From a checkpoint of a small transformer trained on Wikipedia: no biases in attention or MLP.
Each number is 200 + 30 x the weight over the matrix's rms, rounded and kept within 0 to 999. Layers, rows and columns count from 0.

# layer 6 attention output (transposed), 128x128, rms 0.265, rows 19-25,50-57, columns 0-63
169,179,175,204,216,206,257,191,227,143,233,137,174,179,215,186,252,186,175,173,230,225,194,194,237,229,245,165,205,232,185,186,167,133,258,213,205,208,209,207,130,189,132,171,141,170,191,182,197,159,191,238,215,232,232,216,212,204,243,141,173,165,215,179
152,197,234,243,180,161,177,212,196,147,193,154,195,248,181,196,185,175,195,189,238,240,244,181,228,234,211,216,247,200,173,226,290,115,180,178,286,205,184,129,180,216,230,198,172,285,197,162,193,207,165,197,201,194,167,97,217,176,197,170,216,200,198,230
225,222,160,176,220,205,223,161,203,170,155,139,184,225,189,193,215,179,199,165,200,213,152,303,205,199,163,222,172,178,204,228,211,169,259,179,256,180,120,195,213,149,210,195,213,186,189,236,183,167,219,156,188,232,106,211,189,269,232,251,199,214,186,269
243,228,212,191,191,165,159,157,253,189,202,239,190,168,162,189,162,235,246,141,212,214,168,179,236,231,126,160,183,216,138,173,208,136,200,251,171,211,223,218,250,146,218,212,220,182,231,178,240,196,143,191,162,204,209,238,188,206,151,209,266,243,178,207
219,206,162,206,197,195,195,177,223,205,161,199,265,202,228,167,171,138,252,191,154,194,201,226,164,184,268,151,194,195,290,109,220,148,153,210,218,216,219,211,227,229,185,203,158,266,194,219,227,220,198,130,224,190,250,197,257,186,138,235,156,212,210,152
187,170,209,223,184,193,249,187,165,187,151,212,163,156,195,194,197,198,185,225,203,210,229,214,209,234,175,169,197,180,206,211,256,257,198,235,180,169,207,213,186,211,175,223,242,252,182,178,226,212,207,231,253,254,215,201,182,218,225,241,193,195,221,183
205,234,215,212,230,136,223,221,241,247,171,196,180,191,241,175,240,145,193,212,216,241,202,233,181,235,164,178,220,251,243,212,155,176,118,205,192,155,175,243,178,215,230,193,162,163,238,217,257,297,216,201,174,261,205,227,152,172,205,146,186,243,311,196
145,201,201,264,175,151,216,158,208,144,253,261,191,232,167,152,176,217,253,249,215,215,257,229,193,216,199,184,242,225,190,252,183,208,205,196,170,215,232,224,204,219,169,213,174,178,187,189,190,203,214,210,156,226,169,225,172,196,179,150,229,231,237,196
226,239,185,223,207,185,112,200,162,273,240,192,221,236,189,200,173,231,206,244,203,176,203,257,155,180,211,199,173,159,231,203,256,224,164,178,233,194,193,174,250,159,259,175,273,159,150,250,171,220,223,227,242,154,150,167,249,220,165,272,216,238,173,170
227,182,207,209,230,234,184,230,188,222,172,245,185,139,239,165,170,260,197,223,172,179,144,178,221,185,220,200,171,209,188,190,142,200,208,186,72,225,213,246,194,171,144,224,219,122,191,253,209,167,228,180,223,194,225,273,211,221,152,174,180,206,230,204
235,197,247,195,191,140,205,212,166,243,268,257,181,188,188,217,240,178,185,219,201,209,226,99,245,196,229,174,217,271,162,203,158,178,206,235,206,211,270,229,175,252,221,208,192,186,196,180,206,225,166,210,145,170,247,198,163,168,202,170,171,193,244,122
151,196,214,191,210,214,254,208,170,155,188,201,222,221,201,226,233,175,203,223,210,244,245,217,145,195,249,281,215,134,236,221,204,214,158,138,213,203,178,205,178,213,191,170,145,221,235,165,167,226,289,199,221,207,203,165,227,185,251,202,120,167,208,154
167,132,234,165,150,207,150,180,155,230,223,149,166,194,183,227,213,193,150,194,211,218,206,183,248,229,159,230,198,214,127,263,197,260,220,173,206,163,195,209,158,155,162,203,207,220,204,195,217,178,210,251,184,211,205,160,202,205,253,204,186,197,150,205
191,250,201,171,215,204,204,222,269,220,232,267,227,227,150,233,142,177,191,207,190,166,162,192,193,145,219,197,211,235,181,171,119,196,255,257,198,195,182,208,231,238,239,188,174,144,194,198,175,203,211,183,89,174,200,222,272,198,216,139,156,169,197,157
200,131,180,170,151,244,166,168,178,225,178,208,217,179,140,188,180,249,192,183,147,172,145,160,194,173,225,210,153,190,162,226,251,217,275,192,237,247,197,169,197,170,194,197,201,197,179,164,162,172,200,183,216,168,229,216,193,184,208,218,232,176,150,221
# layer 6 attention value, 64x128, rms 0.187, rows 19-25, columns 0-63
153,184,231,236,170,166,247,215,263,164,147,222,202,165,171,191,217,180,186,174,234,231,173,131,146,220,186,220,220,202,182,221,227,225,202,194,223,211,226,240,119,182,145,231,205,192,228,178,203,223,106,197,192,144,162,197,201,230,255,184,213,139,183,263
177,203,217,223,184,206,135,202,185,142,262,222,201,177,188,209,180,133,203,179,161,199,201,208,160,233,154,240,234,181,225,143,188,234,207,212,206,101,218,148,204,183,195,169,171,216,173,177,202,218,174,174,193,266,159,188,192,185,183,194,193,163,168,190
219,163,173,233,237,212,193,150,167,199,159,159,238,165,181,185,152,213,209,213,232,212,116,225,185,191,146,240,191,214,206,179,190,175,156,146,201,195,209,239,166,198,193,189,250,252,210,208,183,133,172,189,191,201,182,180,222,184,191,194,206,239,168,269
185,179,190,180,257,213,159,204,247,251,149,252,149,180,191,203,193,181,151,214,236,128,162,207,228,157,156,121,232,239,198,218,239,238,224,258,170,158,192,259,184,242,193,219,195,272,230,185,201,169,213,208,203,216,192,187,181,192,206,212,224,193,189,202
178,288,131,207,248,220,236,176,241,219,237,190,187,233,198,186,221,241,202,236,205,142,161,174,169,221,190,175,226,213,227,206,215,187,216,240,220,206,181,181,249,184,216,157,226,122,301,168,194,171,213,230,205,220,187,191,174,173,193,229,210,180,214,235
144,172,172,203,180,202,266,206,174,198,240,142,161,207,226,175,202,190,223,189,209,223,228,164,172,272,147,225,198,167,216,229,174,172,152,145,233,242,227,129,174,176,174,165,208,188,197,193,178,246,290,192,213,235,224,186,188,186,198,233,199,202,190,203
164,236,246,201,224,201,206,221,219,111,156,249,233,228,223,209,203,193,192,227,221,233,255,214,195,222,206,222,241,201,222,180,179,146,199,195,154,171,252,212,203,245,133,243,208,132,193,187,185,233,215,213,205,222,206,189,206,189,204,209,209,175,227,230